Each number is 128 + 32 x the weight over its row's rms, rounded and kept within 0 to 255. Layers, rows and columns count from 0. Numbers have three digits each. The size before them is the row's rms in percent of the matrix's.

# layer 3 attention key, 768x768, rms 0.0592, rows 107-127, columns 0-63
099:117115117142100128082138151161196084150146062139122068184095115105174114122088181119145151195086120159119136138089124124136105163130134140083145150084140147163130130131171173159159144141122105
101:152124137084059170144131179115105132140076104202141179185178122141139158114200207131132161214078108138122138108096085167127102119146150164127100133091149103111134077143149119071169150196102202
107:125182152148142129156079113172153148109115109129184137114141139138107163177108140165183157150181063139058204130119125151158113127070041099102110164108211149113175121135154093165156105100085099
107:110131155106076147128149109169133189107086151110082109128130085122090101134082069151136094149126132097137110147169127124111082144138134133167133108119120087181136109109183084108178177133129105
102:055107139127072138195056117165130144109090152127093127181078133154105084114175114141097121097088139132115136105130140124118180116095167104177135104128134185123060105151081146159123170138134121
101:136146133098127176116162124123077180075165157113140116054105133125088134110073058141080085153200137132183123101165100076173116102151124093106157122199094046185170120153090090181113102114126138
104:124192086102116121155092095121080111172122112171090117125161122137149163110124117147123099116123088157138131132146090150088134161144165124112124099143073132101116172079216086125139162107131142
098:104112134137118114123091142104180103090123094128146107130133105134179104107145148130171121195137099144071107083095098087130111095119114168128153109127106127150118196156127137172083133088139104
107:061099154168132151106143127139169149104153127103148209119194126091169102157105169136122102145110150177095097112101180080119091181104155070165102114123120119115124108063196175121152151117088118
108:156159165118152129128112136122162101125081120149147095102120183129113159088146136071129133107062121114100135162073106120105197092189159159098159100137108122096125129116126153167130109141111124
104:117174168099130151107194100121136102145124112151094175117155126097094191106148108063091122134105170084146156139129168087128138103104092144121106099131134111165152109115101154171086118166114196
106:114118100134117108091156133173085126124120196130060135144093100095118116112062077159157103117145103128155225125190112079173179112105128126165151127133139115113108082164148127100093158139112117
095:119199120118119150143099083133159093154083114099120124175169138114151146131068161097109167091074134087158168111199057069111152158142159113089156110176136137127125158147136164145106129083172089
103:111156166152158130111115100129144118082135171152112117086124100152133167134106135095146107109137104140063212179115112104066046127127142158073181107143092144127167111098146058140136131129147125
105:091132101145093098085138180128167174170127111069168159117107106126202107108129110159137137185100179165150123085099079116122130118114147103108111121138117133085174133145135100130080142111132073
105:151122073123111150109132107116133167114079114217072158122179118172067130081116157159102117138130085091138126146087148116110144113110165166146184117152075109105147175126104142191120077090153056
097:188157111077085117158107125154132106111073141149119138154090070146100133121145129117143102167140166102199106122160136099122159100066132158081140162132112132103121141084137090062105117179123152
097:088131114136091138081157093155160140092117169142124155151132149140132095172152118108140178127182116151197097111122182124087138128100149189153112134101109107029153095080169104125123149156152139
100:120127118120080103159149188085126131125159133178107106129106186170101085116106142124076131117150160108142121091096090110184121155135097070110111085089186133172107107114086126087127135084086165
101:124191089128103116145059107123139102102143163168147100162107159135141149138107164091145037135131111165110152198136104064161127133139128120106148120091073113137111112063175120116139134119116125
106:177170142105183116130140151137151121188090126040135085086152109156101102127056148144180140167142133118140055122072124116113138159161131170162145137169164215080113135113108104125165079062116148
# layer 3 attention query, 768x768, rms 0.0635, rows 108-127, columns 0-63
102:094126098192119140119104049092138159143106078081116113123133108108144101188141142079097153166126144101145116122123166187107111141098151128192110124123117134119103125126128142106119127101105096
104:135146129114131121116142173128158173135102091156138071145144116126139127122060137160135155172067142120148121125105197071135145219156134143173139163142132135169137140146107152129192125106100140
105:113137074145125092107121085121174162152147073105100136086173149119127162143129138134112124145100153197099081125117145122174118061148152105133162091104111182141120109101132122111146162112175122
104:156139153119115074139133150124122190123075118117093141148157148107087158127104132142121183142094105148110174145136103167098100159049143104132102167104104153119096195159122126146150129122151124
102:199153136116079105082132172103108115104102151100127140115109102175144134205110181042194167132098109076095052116070131122151166157151143142110070058107113125190157168156124153135133115112193145
104:119104144102083143116100121169121141048160093105155162131135158113082101122192124152092145165102201082081117127100104116117103165096092111194090091131184097142146118170125106166075146150131145
099:149140137132141141100109109161106173115072118119138143120187125131107105144106145094113090156118119100127098175138139158131139143120149110108103117094146179001090108158138158112118178041189143
103:129100177057101114104125084154105137041091073183137129099145160114137067068093115106108092144092116124100117132109165155119117088149093114174166133068097078114103128113116106168123145129148141
107:123111119164141167166094168108128151116072160120136089133070062150142166149144087086158093156154122155057084162162168121152108151137084146111087127189180154169150160161090166112091090118150106
104:106134102085170139111099170155104159159124185146098115099127109113080094119166117116106114132087155169139113085120129179180074112121183121151119165104112182077180139145157110118163155183079118
106:124071156105115113126083142099123095126162130202093133111101131149114132166157143131062131186117126142106141143157110112150161115085124165119112109098171079101113107139103118110101174107101146
100:128085085091170099096160123090106101183139178131141130127099113196083137086122121132189135110176128159122082148140084122123120097203096182106074189087086076071121114109127149128128166188214088
103:119094153138083153193102109154107161147163131174095124097208112172115162135117154196140136099164145099186138049135134161171140060097077137099129132117116101122137206138149181111120128137126148
103:132090105078176121084143093141159158100137164142117171132112093093164151068076096155154078159169102166106138082063091087132092131165089114114104103127106137136149077171103143159197106116132158
107:133108112171119107128087130159154093129135133109109141150084133097129129131094172124137168111184071161186078143177155112110103178177127153174115133154152123137166218120145136125096133198108138
103:101127058155172098091094117194131175127154151125101194161147160149122117135099105093078115109101132167126080076122104111105112156133112111119115112142099124076136178123136133096164117131139160
098:084108108110139143125129169146124166091097038156127123121090081174124113130122100133192162099138152107113093184067109134118132081066135139097097188128170105122094161204161151117098086097104170
103:142118142112119138139109083105089134159113117119148142084141122128163093163105091132124157128049134095177180170110195127171190144146128125099134142119168058112169156143141097150183160104140142
101:119084123098122109115111129202089135123152152135143150150108057109068116143113111092089128155169132139123171124143149137086099150147050090195111142089142138119140069084181129132079077146142174
101:148121105158116137120163161138133134085184102122110170141113119079153056147102142076040158112191135175130076121133186074157129085148134033085129135129135198139168134063088101158141094092090169
# layer 3 attention value, 768x768, rms 0.0571, rows 64, columns 0-63
106:104176135166152113120136134102100117130140151101078117115118085147089141151134136106144174157108174154135108168131126165161148097131082169111085131101103079096105112072162107136140048210107167
# layer 3 attention output (transposed), 768x768, rms 0.127, rows 64, columns 0-63
109:147081108169146143108169130098178095141171118135095135097125158103103114119133130100163125152116138107108121149120174084125155207134182165121111164079144134189112133170092136143124144082149077